config.yaml
n_layer: 13
d_model: 256
head_dim: 64
norm: "rmsnorm"
bias: "none"
tie_embeddings: "early"
Each number is 500 + 25 x the weight over its row's rms, rounded and kept within 0 to 999. Layers, rows and columns count from 0. Numbers have three digits each. The size before them is the row's rms in percent of the matrix's.

# layer 4 attention query, 256x256, rms 0.0459, rows 36-63, columns 128-255
087:505536480470479483505516476510534464514527561488549473526485508512515518502466502528516473552502499519488488467499497522498551506483517417498473501511495482477508471492527548466502502493554476528487489502506497500481517524507557501512486463460466502521472523493499512523499508506501506501521517549484488496510522504490494496484514481481478527516447486509506460466545497481537449526496
113:493497497502484486503494477512531507492498531520477503494494530478554539504499537509475504530514466513534530476510505460476509519515518510468561450536533499466477538445504539502505526475521499489549464484500511557492538500523467459468546498479482514514494516490504505519463531506517474478508525430513510474465547519486535527475549513482497444533486448490467516511508475529521491524481
095:512524514521493482511511508478522470484506524520539446503498509516542499500510457483510457469511510528488477436513519538476513518503496512509481513536478570531488467515473508518508500504543551510518472469508472455527474500515514509476502493512489490527521536502512484507491461499507498489475530511518510477481498460478540474497508513505524532532515505481483469506476472490527526487513
100:498512513524512447535486469492529515526480499534487487502475499502521503477446474495518504486479449488501536494497449508499501503472508523498495540471532445438540500496526519476514505444505466513475506495512488494477514485515477486495560465525509496499455540500471493527514533473521494501498480487484535494468534500538500491453473512504471530497484474538452490484498508494535489508469
102:480520461482487485536508552517515496512505491523494533549443495491481455521462460504495535504525502476508473483521495457494526472477498493472517456522528488453496471486489464479477498501530461510520516495474498481527515478498456490484566504510488486532453506489482559503510511491535486458487487473526514445486460554447493539464457490539512501526486497490492489494537505499553511473509
095:485487489503514496499452512525539506476483500494507549525525516509484495483500507500518508529497507515503532505511488481482509530531518498477544481479517495480492556419495510506493480454511531501526521502509483601500542483504469479471518490467490487474453510500481485475456527487532451492499527470511488487463532508519464536483532480465511480466511484477501535510532510512488488492478
116:518561500493488500496473543526527472498509577507497472500506487490501502516524489504468439498485481464509494464496498545468526493498471487468481536508477562526499462536495534491524521505481507504503519503503544457490478497495501526509472504537486518518520501517544495502485473544453554542492512489517471518514527507481506514503519511508530547497485497468504463506485455501496526484526
080:458509515523531497494460539493487504540528501491474493498495460475460453491511457480486508486537511515497476540494552504491527486499480499495460482508494524557527482532477494530509508486517496517500537505497531456467497505479520512543460484490504525494520477560541505522493471506484562519505509540531503545564486489452483493535469501538500503484487481508543495498475469516481515468513
097:537515547511451529491465527529519497492516501487513507499514460491494469502572498472493492468516526493487501466486486521499500516493532491504484513515469525596449483529523500529496500530494517503503456500527509457525503510521526529466465522513509542533570499474535498483489486532472558510492520492515473475541461494461517488532532521534487504510529534462523523521508468490438538527492
084:532501513492450541493466508516536469465514498486544485495486473486533541509525509503498523495462525482501492497497519498489522454501533492447519489529530472495481511440523534517497516440477511484516519508506490538507563480549538492509514522448523506502447537470496529519506488423500504506502445464483500511478525527468528498490531500525495480519491455496466492529507472532527487506470
106:492467498471475509467552496512545461544499534478529481523508543485530491555514557516495519553476475496518507433494538476511510507490496455513497488526512454478474534486539502476516470501561494464507500476530512506497500551524522476475497510491477521534503513498501508502508523531496529507536508486457490503544512512496461516516532522484483487493498498482497506493512483508454499494463
097:524489513506527488470491474443489554560507515496491479537487502502508506504511461509518509449487479485493519526487517510514521558483511474511477536528504462463499481518458473498493480477476463498495459477525509488484450507465465510494500507521495555472513448552519499494485485483489497499482489484509516485492488461547508513471486500486503521475503501497528519518475496485485554516483
096:524521476504471528495487523492528519440499558472471500492437467504543508533507532508512539491445493485514471468497465505486501513509540479487520479451496473448486512506517479481484526501474480470447486532523507510489518506481499501464470517479517492505496534523453503515502546469506458500519469482468514530496512538503495525478516507476489451505480456502478476492430525539521479458477
097:495464461498526495498491495461478504496466482511485541499514521510426533505452501503485513523480502498495489547499545479489497498498453485511518501437498431439529526524458480468497490509499460480497536497490505550486465468490504471525493499490481510459503468552482489476459491538497444497515515473524474496460496487524487521482493464492534475479504481494510532499516530497506501520494
095:458487476507528491474502514509514476496510514489502515564483486513499516498439497497452475542501498540519518491507483500496501486502491494448507479517531496458506514478489516516511538456521480509490493487502502498505504523477485462498509461465459493465465479502497523534501544492538494474540524547476492518500539512494451530488456506512505494460438493524474503446531512533537479514488
108:543493508495494529465497507477485484549554536524520507512472508521472527497454507512491507493469494522506518524511511514500494480471527491466538516521537482453506475484467462519504540511489467493507476500511458468555515479480519458493530502536487492517480485518500530491508490490492499483527511475546464467513488556487504527495520499536504498524454477483499537500540507487501512529476
106:508483457468481486484510490513490518493483502488518523519493508503484462480513497484528479525494521519491501508506529481474495508510512516521528489467474457503451534474483482509505512537491520493516438465533436491511486510483509483477512522509465509519534478525511503491501522563498517466509516490514489504536478490501503506479506480457466511487499519483517534503549491526467505545484
108:510509474482505493501499532484520509458504507517459545487471471470497508517458535518496559508498546505517511483536505456516490495547497506522533490450539458496505515461567484481484529489503466478505521488521495499498520478478528491489462496460493492457462572506509501512471530494500487497502477506465514514492544483508497527467520514499492527518521501516491485508508519497498478510469
104:467505443493506499478526485504530456510497536517500488498488521518504513517478558518485537569484494519507481502536515498485528470511454459504511476466501471457509529482487511494519524506483486504532512500498531538468504515502508485538511497499504499493480484516478521515486526546513508500527503510476492533479537522493454488482500488465493501484464487504480491489517524536539468477497
104:510522522507474486506490493483505499524512545524513457518495475518576493514482485473506486467468505514465505470517456544490490494481473566496473522506501538500527473491444484506518514500457556523513517511492485479550505511511529539487500505533544491491493530506459506497510514493482541548500494554505525523486496482524514460497463505513497574469464507508464475500487468510537514426511
088:469477505534519523483525475506476531525470487483477508495497523502473488484553521495480496487535492493503498523479503497555470500535524524516511538530550534514506479556530484504566521511554510480468477500480504461493525527494475468465475512522460484470494473486538500462502497508505480489515483459491517511553497509474479534561514544509525417473477523509486500512470508517448492497486
098:500527478533490482484505497530494495470485459486496478492516558506483450473503542496477496458459508488512513499481480535479483549494457485504500509457486514503519490534488521495478496528485534515467497480502544484509475471523509510453495561506512475535535518509513484489515520512488486481486538478515516472516526487463479508542519516498459506514531529480527518467496537467451472469476
096:499482469499494496525543498508494484491477491517485506513477523495555545520487517516490531512493469504530509482504472458471480515512516512459547485494526512410481550441515524497479496479504500491515505496482507544524541490501432460470533498489493463494486517469453501513486549485558428472499513448509512481449531538505521512472526505489500448513492472470470523482483520508519496499514
096:549479482509451496506484462485489531475541461536530511482512489499518499474532539486507471471512501513464481500487519511500526533489476480498495512476464500522481528544462494514423501556469500529525478503490486501517510492501514512508462559497519516498533519523489506501460450478482482540459504491517505486522483505498530483470516471471484528458528502473535535541519519500502509451512
114:508517531542499500509508508484471513480527465534506488537495452534503513484494465472488487430492509513492545542449442513486478518512502537466480527492459520504489502512449479534494489482442492514471496506475512456508479495481435505492504496505517478487481469504504529482497488451502491499450463538528523532484485466515537497514488527536478524485497521491527524484474521506482548499515
099:497503461499515504494526505470484482541518486521525516543510520557493525524481479529524471513483484530484509485478496519482546479503475499457485477477485483451527504458467525495507472451552495524502546499494496535524527498501483532500502476480496475492452532526471522494474475491515458478483509523508474463477503486517482535501469480454535539494459435519541506483523501486539504464474
095:530510477502480486494531457533512490490488468501502501498529511474537479497531557484502474493485489513515539493492486503515520537502465502471531498460500478479482515511508530499439434508488501532515484509498518504483519481529501489477483528472517472503517514482451525494498540505543497505493519494530520503522511481492497500510521504510455485491516519519520489474535527500502468517480
094:521493440501497497494539454524502481506466476499489534486481532499491531485470551511494535540510478495527471536546501471505488507502475486537568483496513472415515495488507471510476475544523483479487473505505494554513500475539478468497515526491487500480500459458466485511491528497502427497537508451546483471456519524503469502506540487454522460520503488471497514486499547496543496508514
# layer 4 attention key, 256x256, rms 0.0456, rows 36-63, columns 128-255
097:501498538443510530481474508549541508530516445516527492516442495501508459560501504466505520514490499511508487439562528505455481475474492473486520470510493494491501517454507504459522498482484479479509472514521459478526513504498497543507501482520473459512523479485486469534512522495498499480513497463496499510510529569499503483497546504511438482482476485500472466470523519540527480510481
078:488499510470512479476489553498516490512548519506480473548462473467500502523469493501479517509536500475526511492534467488478472469463540483473528470490563512505448501500475515519469555517482522476568493532491518481493516501511458507493485495490472497530526504475469520485494466528508500438449500443509476503468555511476522551517506537498510509530498478485495543467496513469528476516522
083:493500478481435571511528550487499485460523456527572474519475473511566520512513487481472492503496538498489507474508472560507487487514468564475520484507464548495448526473488498529504520505500533503549486498513470505533506524527455522492501502509490468533487479484458510472547489517543508443477464506539504461518499477478533512495493496478489480515484521510512526500546507521559501498489
102:536459510462506479499499475504476510527510506487507542513510527453505491495475514517511533499470521519466529507505502498518499499518519497531525513477495493506479521507509511435485504493533505492502510493543466534492526515480483497527491504459505499533487507482478510552516492496508490516510487504527521532487554485508525480485490499512498496442470487459492534485514469526479500458495
102:477520527512447503458478522481480488506532518517505518518545516467488441549497503469489537514492540495493485474541513499484520444504493528524525479503502486483494462500488487464499522475473528496519483521508486486500490461526491506451548508499508472519501505530459517495519493496505477490477516441504502474456557520449501534465489494486540456493498534436501489513482515514525531486497
115:509482491512536455462493489542487538535449538473463473491516533503509489498517469494525489537505491491533503538518526485503491538479521493527493473493537475495536513489505507458521485518496472518489504499484466519497511528444514477458486516451487505474519496515487438539463516529491456542493505477469504497493535490510458521509511509502537461491512481488500502499551495473514485507488
111:506540498502477524473511557520514474521527475536511480497481452552503529518479499484447520518515502486508485485481452529445453519515485490481487456534494542499526464502496520534527493505490516498514489517505558442488512507515485498494525513511495477527534486491459561474513497511495540489478463535515477485535503515476487473525534522474503518547492496466523503476463514492528522509492
152:485542500549488500529474540514508487545543457480490517488519488517446483462511496505468499460559487469469442503453513535469519463522495468488469451505509535533511471562451459557506528502486505511506474494493495448509507502509510521494503468512534518481509491522521526467501511498485539520505475544509487552537483492466506480503463484521505540506491516508529465488464512498481523528498
113:518543485536486509497535508484451493479511464492542465505499471539479554498511486499470497451524536481465486503503503542492465489483472466502486498525466538501532507560517498536465501531488519506494495522496534475520472490519495489485474513543527492483496516486491461466498529491502506490477478522500442495492516472475529511494519509492489521526509533516498519498495524505492510528494
100:556490509499477498482490489490487529476516525519524474486488488474503504499488516519540509553470489479529494577560542503488497519473507459480499497520498443466542505468483488532498473551471524514536513506469486541521500483517499485491548492519494513548472499486497480510484441500474469513482488451528492467474538482444523518503546542502569498554507473486458507513503503492503499470496
073:452515568523471495506527547506553461487559487496540469532486496509522512534470470511460528467524494507490481502554477511465495470470489466442526495520495558528464495471546478504513539502500506470545488509506542442536511488489500476499493553544471473538507482453478505455503533473472523463504445478478479490461516537479526519538521540488510476503508495453490476498510513485508511530467
095:518500519475516513496522541485494466496443554474562479470514520498535541482458461478484531522531478506462514504498473500525516530498488521528487500489525527505455483511506523463510519532504505492539524483506557469506482499476484472492487511530504505506457501502529514505524459521512483501497460493506534459522497547542525507495479486493460485476520504527503532514484492480511512489477
097:551516456477500527444481505507516528506517552487510513512487508493539485542487518514497525506467524484506487518549489458509510535512495518443495489444517456497482482506500475484469515544506539478480481471461506500475553547500507495484511522452492552498555515514497512493471489513524479517517460492513518504510470538483510503509520517543514470522500515508484476502505490541497516484456
100:492481522504550496520490491460548483524444529477466505497525513483507487473444488518541491540522421506497499494485526516534492542496543509554510502501538487504506485507459540442522516498522479506507557476483526483471508453441499488509507443481464539467476525513522494554487496505516502523528511518477536537527472525534454458499499482520496522480495485518509508514494499477499500493493
103:457510512466501469485462534567514520513515502491420517494496520494509398504514510454529504515520475506512482486499520475492521490484512450479522499515519487489508508506512447476512506520498491505508462488495478492483491527459502527478481488476460483508551464496463507496493536504518539537509527493469537518514529511492464495472520494516524480467516470509503468472531531506516486519493
100:481527507500493471519511484476496484500508475534499529511547481465504478515501538489490501460458425489480484512506488533483522462508498470510515534527503498425521502484525483473509487467526471544464522497513538460518526450483465491496523489539487483500517545528493490540465480497520482455506483503529475484505532503520504511515529511468500502510492474520513486440505521507532527522534
096:492529442522530460476498493483511479516485505456488457512516519503531491462512520500535473460497506500489474497495494489491482523476487477464500488488472558491534514482491498467506474450522515491493522495482479489478470526500486489483427484480469485472542508512518454536448522519542493451470500514496477477517534492493476509494528473486458491502481496532518495488559504525495504534494
084:514465503524502526505465526519511506463497499469455505526452505478533543474470503519490482500492530509479465484554490461524457486481510488531533528541533447491490486477535506485483539492528474498483469503482471527526515491501485481500513530472502495497516510532473498532417465484502477445515477477502484546510521507478522520504468492506519483509498494485481537536520471509498468483488
116:491510529497542517479465505509573489526524517479456486539487522493515482534469519483500526522510478512518494484514494470482492474456527509462524487492529501505473497461479483444529504486475489471511493491510504481491509494489492510524511479491462507524525467491478504512498525520500532498516511482509522519505504534514474475512525500501498494499481488478472473490557512510513497492502
088:525488493479513522504496471493486540480514487530536468505526490543526550461490508464482506432459519509504536524504478525515515487489492541489496503471469498462523529445493465520525496518483501545446530517517479529506523513532527483493496533526519503544475516481466537502541508465522528529478474515532542469509493458525471463476518511465490496531506535499518514489529474532461512487482
114:477523495560484477484509535527506508517497477507495555477543509511459477473518497529458511520554505512485471542449520498507533498532489485469472467508528566525507490567489505544476509534520509468486469475497513433476506528467528484503492517516512497443503501493517520453491507515501524523542461570459469536491498503487504531550458505485533521460547509527508497492492517452459507510519
081:494500420485491515516514477481516469532442509530485500499509498479517479520496498499479517511495479524529519454477539479520505512542492548516521509451463497479542509457538527496481521529523496529468481500484505481520503504503500455468502492474537512545495483512532526486509479513492454473467478526490515509515486453516464490488506537506523508513507467514507525487476511490509473475480
129:490461484481510505456483504520509499498491542513463505533513517465517466539514529482524501557469539478544516513521471441543508504491497536497503509458521449471470521471480506476502511519495504474505505495506505539491527534500450496478503499456480510499525489498472508488487495525519474501493532443482502482503505486517497544501480506501543468499505482481500534478535505502512480503506
100:537489496504500514484509467445489491467451508495526479513493501494526550488490492497500471495500520508485521484474457521529466512461482532510477522517481455501524510495489520493487539505501536503506569514492492509519475477543508448466507471513502532483416516521514464531478447492516490479463522526494504475472503474525522478443521508464478489521465502529489520536531482490507490514508
084:517468447480532523531508482545499489515458496516474527465544539475512493515515492461488520499473510473513545487468511463532522522523471511536466518479482465506514484523500496505509451497483511549471502447507517517468490518496518499494512454476545527506482485551531529474496503511506499552505530511506544517507450478535492513505489500518492507536557492509499520504527506495482487479524
105:488507514478510490506508499531509500492472479518506487489553506547502490511502474487511503486487486487496479506503513520499546507489507540535514503518510495493508489449517485451553525447467490522505529531480474517522526482457478507473509505491497484506470511502498507502502509519496455500499509488522528480488523546505505512468512484501492492468519448476512456476553522516551524510468
098:515466473461539475496510467523514475541490518509458502547474533476507506530476511492503477446486548533498506453462518487516497487465475505476492521490502459538543490456513512477471490502504492498507514505500473513513482517524539474464468470481525508525532474508503496506514492499482474464477545496480497534498518487517498505476544514548503481540506480498515525489504505493494466485471
104:482492494507524517483474497463540480482475547483488476517497487498516494526510548496482494523470486497518531505494517452528461502503525514511532523477523466476497496443514524435505510506481470469505549504474558481496509481479473495467510498483479507490513508494501476494509520489473498468509544476480496507526523503505474476513504490491530492469480481513497512514528465509493506499485
# layer 4 attention value, 256x256, rms 0.0441, rows 0-26, columns 128-255
099:467489483503472505492490518470479484508485483543552521462486486522479497500502497511477516508465460453500485497471520525448480502531488510461557484520521488512509518528472520509502503537501486534533500496514515490534473454560495523516514490500500543509513481529487494515519505495454480526508512472505487456520474496494470508515487507564546515505529494533514568517483502479501514487459
117:501512506493512491502479538511495489530487499546469463495489482508477475517537491491497507484500559486516557439495510515535506523511486496480462535479497510503531486487502528473491480444487505467500547499476501492481500521491488527542527453484497507470508548524466529478484482507502496537437481524518569498515518499487504501485485483529513444472499469511507475467518533518469517479499
123:523509499500477508507454543504502482493518535506510478456489471508531498517516477504521503506502536475498485421508513526487504438520487527465481447513495491521542494497489530477515460506482506490498543528505499494503487497537524538479549486494509527498507514492472504495518492506456455536467481496537543488515469499484531537473478476584520487505503486511505466500505514486477541503472
103:476472490535541502494549467512516492491494495490520473439516535506515513514500516496521478484499504542514479501509504479493512470501521478518480518566512489500523529529495465510519465530518476470491482524486471464519502508431504490534474464546476495483472524446457494500524492488521484523522500489518447486526491499501475479532524498448485488562495536546489491494474506469536454486492
104:479474485516507517498513449514512494492503486527546473465508513494491485479483545493478493487491488530514472560485494501481474516480503465561547525538518517501491497515520440529529522486515494522522501504498480507500509496457516503512438527511486479532455499444481481502518534514529475470551516509508441471485495498536459496528498515456486543548533517541524537499497493505559456470460
104:519473464478473510460467469457487481486501505505533515507470508508538514499506515486558525483508539525499485496522507466475489523495531465498483485562494490511502540515460479498494497526497498529553478502535488412516485475516502495522478514519506503491483510523442505518495490479482444518497516490498450460527499491511526523506550509516498518515513538555479533528498508456506465501477
099:505482488479489519513519481487527461430504446507491516503493479526510488494501515492515491514488529490498493486464512496476476530510493510478487551553488543534534499474485477494512511544494506522537446510544487476537500478533499511539516498514492500494449501475455497519522485535462453488513496489515530462514482496499515505575492502561540532506500552534459506504496479461528516501488
103:482479515477483506516465469515478498501530512532541563506509470504525509496487493503516484485496543510507465462478527493516502487519526528468547476499475497513452552482515505496485497495518472522511451500549495505536497485516483488530486500510495512512469490477486494511484494486484446526495476468517475424512486458535499539487513499525506526461498485520489565515503507500493530505466
109:474505490453496488514530502522533460505510478486445537491491503535527512485499465489540521498477508517508540468520480501485534445514492511469511465504511496524500521523516523507513458486497454491517504487498483554519483495515472489484507447509497476468477557525483495520514467505503454506500510495492451511497455489497522496484531492512521524556504482520509501490477489445511515503562
099:455526498510497482514511498467497514487498482459499538536512512513453482491523565502489500482459511497503473506541515500485504455492498511506555480467500554526471509513519522464520484420534495474530488476475487539510517491537511496500523557517515467520509509504505496500508525485525473503523510490473471559500467516482517494517502482465417538509525471450500531527485504516476497475537
095:481536504497484490501569505518498515521491527421454484520514496528488487516517552495488466503520484521478484463530494472482498433444502460545486479490468497511520485510516490499516506515516508502499478512472500520500505501487510492475482523534497475513497492470498475498514491530510508516499496517448532558515556479451488492461489500487472479530492501490486438505486491497495475506532
103:502499512499499503528537466480514499503535519482515487498489536506515502495532487490507492506486532490485536446456542514502481521500491477535484507509493533507543504464494500490522521476473529503514566534503486504500493500563504518528518485516486513505550499484509488470548473583491518517495519508491531479509564479472522504518481514555538500524496497479481469495524492471495538456461
095:520507495502530514502495466517500510474575503459532503465522509492503502492502508495507474481517493489489489525506499512458479481516529504500527474500521539487457493492507465511505494480442519501454518531502519507484497491470547510482462547490480513526504473446566496490488516473500527527532500501438499522470517527506454490510512506452513520484484528487517478505518445519468498476465
103:528456467498517506485459470473491496513442510519502539497458500466504503478485466500457517522496521464504580499534504500492503563509502474497500534507507462530512470530490523492490542542508476523497539490504504486523479498488538495532477462473510505450579492541448491501479487484479487525508535492534492516475513497503504482537511504543491483518511497507515483507498513463440495467501
093:495498507516498522514470459528502540522513497573459522465547524486539502510479520494477518526486501500530556497494543511571496457539489508521480509508510503486517464476495524539503480494505464485468520516505504496496498519481488525482500508504492494485529536492481504484517504440502522519517499499569523556467507526514495525491512518475585490458477519523502509483497498563459495478483
104:442498494502502478490517520500499528508545492472502525483533519511464455519527483509499517460500471511513504515488510535504518473502500511469516500516517522513511513534533515486496458509483493484528526488458538496519485452513483507537543474511490508459516528507511517511498496489502507528502494508484526507482552482508449514476486481492467475527522515477489472522477513479518506451544
099:526511514503509496516475533521508503519491528483519512483485470483557520512491495499544512534541475497491494424489503485514488462531499499532490457513528539483474455515473502496521513484480517494490525534514488525503482504529493501439524477495504522497524510461530505491505507556482475547471502497476469527536530484471524486498519506521584530530467455533512466498483452507470501507524
116:559486466521495492520506481489502503473511478533498441492490494504493489494497460501513509459530553502481512484474464518491493496506493487497496513501489470451543462497502531493498459495492508538449524494499485480513489517477499481481483508469510502501518521470501491505525496551478468450488510519580575477490501520517498493523472505528515497469508546534514505482542490535513524546463
109:499488452490489506484524516518511514497423489503446473527489506505455484498492546486499472500511500491509554478479478484535496567489479471534500543461502472494508466561512527484483497468526547476489544500484523500487479519574486467506487456508507492479573482490445507488507510538500517486483510507453546529507477480503522471476470495483471468532504523501480509468493514431495514507566
106:485490489496516506504536509482510471501516488453522527518484533516481498497531490504495520487494500495507509466451487482463523528508494514450463496523490514505603520528450461477479475538507474486507478503490518413530490475520476477536560444517508517484541492529475512496465485470502469537476492477521524440548501476486516518487509480496479473493507549488461517513520521404510463487529
098:495487512491519506501475490511538548485513489519486521474538492512528512515458521511497543507496539498522510499475487485519517476538521531472462519491522457506481472509476484509520492553520492490503496514452521515528474493446495512543538470496473475510535577471497504515507494456469532486510513485501499548490520483532491490529518512492538549471491486511496503502492474463465440434449
109:496486533517508514495462516510489483526544519515523531534495481508497474488499548511471525501537562503497497477514527474509504482510512479478521523496494495473443510528502489475506498478503500531479488503504529479495483499495506502520510496483497488497519512525484509501466481449511509461497479482516527481530496475505512516461503506463464499471494522493494550483531515449481496524464
098:527492525499531495500444530520501462454513469510486544554494528466484520496474422502518541500483474496487514567497513513478512518496497528454473481489493511470510494444485474486479525479481503518477468502538529522514485490542474468464535547496492513504531463527491463509483545538483500488499484501521498470487530514526503511553523514531557527442494525510510476484525479556485506528511
103:506484473481521505495528526504494523477475499529466474523498517517490526502509475499522499479479486488526484522457474548501532571501485473489525500497487480498540547525548484465463430520527487504464518492494501499525501496534483477555513445513514502486467529471465516495492465457496485502482472508489519447508449492514485505471504495457430455540523517511472501499503530479515493528530
102:527515505450492501511488509512500507442482512492458510494478479509534529484476492502543537531473498474528460510549470476521503512517470527511464495490470476549515493488491507487494488560518483450520423520498470541521504468523508467480511510517529469534503543553460512503502495461474458564491514464479472502496443531492498470543488498509504496477475477508507449516447475488466508491552
095:461514477507489491513525467505499490517532474524441541487499490538503471487491484508491509488491537478503520520491518461535496531531489510509492550437508524509523498502488532535466488425488488482500534484500501511483497497553517488479518530525479492497561509487519507490519489489478535459507509505502507524510531515498503509491473517551562493465488519519501553498545495509452497518503
095:524511512492474492528503520523492472470501514476453466546460452509511504479512499477485479489543519481491498470474507513495491497475484497461463551519479591517551512523476535493474490526503497487488490520516513459452518536474509538513530494519511486450490563501487490484496476526476510544495501487483564523543504482459556511520491509530488468464480508506493475468515499467481517502525
# layer 4 attention output (transposed), 256x256, rms 0.0453, rows 0-25, columns 128-255
111:473474509510487548484488497521491501539519494444474481496553530457533445555506507492526488535493488532541506511477506478526489486537488488463504536490533513511501533491512465481538503487460521528466505514495497492458490488465499490488515521491505452526482475510539480508490504495537495444496496569495514529509507507511533467566472482480514465505505493477475485502510524501532548526494
121:504497499460524474472539449562495523477493514511531460477465487492530498493483486477505522498512503481457481497556503505498496488466499498515506465514489506476481522486504482518483483524523485491464512514538478485499453561518534495485493487551500502489482514561532493485487525489493488506530524524491443521564474495494501498476562468505483536524460491424506509521512477515459444458524
116:443492497478499499457525466532531515506477463492535495497493492476505495483488514483496494529498531501534490548521497473522468475500485479503524488494532524480472511480534486536513499500481502525466477513534435493458499507521491477506482515528476428499484497564556512520473500496527488483516535521482450508538502505522491486531527506454483504476449506500472510479499493472514481487491
099:524514480506514491556476521481489480450539464497447515490465455511475483512505500493481505483503495500527489492497498498485468538477469503504478509509521487495521486542478510545514509528493481568521476473536502540494540469520499510500488532501514494509504497488494513485457500527509498483476495517491499512440524503490482500491485499536482503396548493511516497483471503476521520503515
101:548494493526519513507481520479506498462533509490458488495515487503483483494538478498537486495489501500497492473469510506486519492484542530458470473479495464505523482513467513487474502527469494523526498515524534533483481490483508532494516511443492506531520486499432525521479502514519511512477458480504552489456512498465497541535457509545507483479509528524578481477481502507525546530518
105:445486463504537532509501523496509510463518485523456507480524438506497481516529465501510497527503499495506554532455492546518476468499492516488524492432469479490490497488482515493479528488511522496451473489500508510512536511455489485543503496518470519486468483503479475511489511497518533451519478493493542510491492518519471475526437514490514495435520514539501518481486529479504482471496
087:431474514521548545485473526508489484532506512495505486465535505462486476558541494489529502514518531520551525529472495466509519497466509497505501490447510463467520529538507483510519459493480476511470505442483504487487501513517525459508499526484487488522516475580518481507508483506549527443506495546503502520486491502518482522519446519487477473515539467500548496485494529499510525500503
110:482489482540521546489490522462529517473533463471480520482488466502523489490512488507526504524501476509507537551483492482507469479473490497493485531441509499495506525504499511567526465542497537473501503497480464465501509519507515512517526529541502483488537501517535507535480493487491568445474525533508511555507495498524459473508493549514527502496474518567521521491460531481504481507511
110:531469487512470521478507448515514522460489542454494469478507506530495452488494533495468509473480494509526516500491506483504495529475483513522509539454508495465484453522505471491458508535538460505488449496501507504514471469468510512517486524509481493530505505484483460490488526524483513486462515487509499476498527483490463445516470488552489526470510485508500494516486497517504497492456
100:530502502488472530464492489498539466516495506525486534530506509503526507492460474481476503480497494498437513469492505479472504507504509456507522520525492517490466459469497477501481551508505476494489528530481493497518530520471525482521534512469469555529467529472515488499507478511460476518495511427527522492515533509514516519489500480501539447480480460520483482486486502511480523505490
114:512489513504511472459509505451477488467498481568509510491485464519505510469485500472479517489458536501489489481555494483467487541438507468513527499496517515530450509493530508504497546479512471468524479447490513498557533483509504489537538496490491500529486530485528517478483461491450476533511462451478480467531508520491517495480510558474497484493514521492492505513488506498477498505502
094:454504517520485476482496533538481498482502534487502471488435497460494510538534564465497472484533494500528509527546468476480494491470550488497528504489553507490512484503534464506514466492489475499498457477533488478483491510482535493452469474495464504478492465501515528519474522477498521501530497564498482467529492527504488471474497498527483496503492481464560477490481493494532509500510
092:462542542490493497522502542511539489511471482519505506523507517475478536504475491474496517498477473502557491491448522515529464486497516512479482505521542500475537500462516533513525490537487506512543507516522491490492519454486468536441541491474495469520480496470467547465526513469549488512516528489564537495492508516473510529524484490514540476538491510520465513461508483523557532519494
104:454506513480501503498497500513463518524521507461498465502515530514492480507526512492543512489522517526528506516481534536513498494478496507493512471526493539480475486480509483438483493521486529538526457446551535500509461498496500519487494481502464524537477467473471484494500525511548511487499461552545489446474484489484467527480452466527477530513517549473523493498555508521500500454494
100:528527489482525448479508530515479499462456489510509504522460455463501445452501454485530483501546518505556494503483513519482520478496523510497445494513492537495494462496491494502528511498485534521520494477530516493520471474488490532456472503525517488554481485523531534553495548511509537530469531511506465525532507524487517499451513441534450500533474490496513502504492493511502539494502
104:519461485522473512451503484494526485488472482524502479493506490514527498487458546480490442487451549475486485475504480481504466503553507440507531500509516483518519499511492470495456497506486498520482516544565453494494474521505517524472480514463503497517489514543519495468505491503493439539500549523485459479532491503527516513530528494492519512462489530462531498506525533504484499479475
103:465531506498464465497517503538520517463523509487500503537483532476480484476526543485519513465501487511515527549505470504491494515429511523493496542511492519510465524486523469507516506538496474505540442454501476462464506467499455481508513516551500452484500528447510493552504503424474560464517504484507533512484517483484496463493491526495495490486491505484490520468522490542558513532489
109:436494537462565478484528502545484527539487493462473509470485551503462509527546488484461525492531463483493519500496536505506534525526505510527504492485492478515517517499501501503506471484468453499493504498510531534476478537512492501527463433529478544475503485506486524489493529507550536510513509535505477523461454504475504522484501471525511487556512472522490494520498496538474503525531
100:488479504518515491504489498541467497554528517504552503496537567474494501545518498487489520471505492523466498505504524534448540500515530493505514499524453512516521502463484489474503460519465476497492490486525506557545443501504517538523521515476474538477461502499535448512500482491474480486521470565533484461520489535517497479479507511531473528451509504487535470535537459487517493492503
108:484447508483501544512477489511473499488486475468483494478502512487514472518455542508498515573452488486512457483507540539485470532501482461529537491517485490495489505463543489518459500494489533510466490484514517535513490570493535528478459514487520467477477455497466477489487512490508483485498456545473459500500483515522515493522480490485504534460562485495516480476521503494476504528496
099:476491467483495467492491526465500492484541462496520494545488493524477475479522502499492480490507502483523535513458540526502464503479487507477495495524482538467536498539528486495532465448545503531482479464556461530504507505508470525479511536493510507499500448498497482498483480519530507493473498501540492492523519481499507509486486424472482512471504527512552488496550536522518566540506
108:515497477458531538511525494497509514492483455492468502465503518484496507457474449502533551537518488466471493506497498536474465518465511540497506463493473515488518559465518526565523514559510540477490529533498508547492498517474496502490523484507515515468511483495486484498476499470538491509498512490541490508481485517501483516495504510504500520475517541581497502527467489521487459542524
084:426536543538500529520533537459477500490489513482489484487464503510525547515544471532515483503505496528486523561497483489522500498518530487493483492477490510527497501551513513477524501488501551523531491482471505482518517503443469536483448470503487497536507508463489468512566518536526521496498536506474508485468482470508512498518482525460487494571525475509489520485520548513501490492474
099:530468480487509496495485482500486507471487503486482510465536482516500480505448518496479502514487506488454518476524504495503482503510455501515499515511489459527511472532475522535477514503474505483464552488539497515514458555486546520511452531471506486481531507538525454488487509549498465509526519553499512518513481490537460485486498504511500555454498517495537477520486515517469461478506
103:453507498529497473483519511482509450485495534531526484499518505505474495501505518483487483497489526542527496480517530514527545464459502482498528498483521509455451499510527516477489522461550486519518496419473492487499541500519492477500497527499469541486494509493513466505493516572518478455502535453505473457511555478491520519460501491516474488517531441483478528516562551488497495456473
098:465498527481492504492457517519513503550488503483535492500488508500486518516475458498476469493493460485512484478501556507460533492521528493474454521539500523491517477477518478457509458481511477478498508558506495515500520501466518532462474445481506558547461494482498508513506543500503486533488475515519476524486522511516514494498533464512494492534501429499487473515512501520538530503494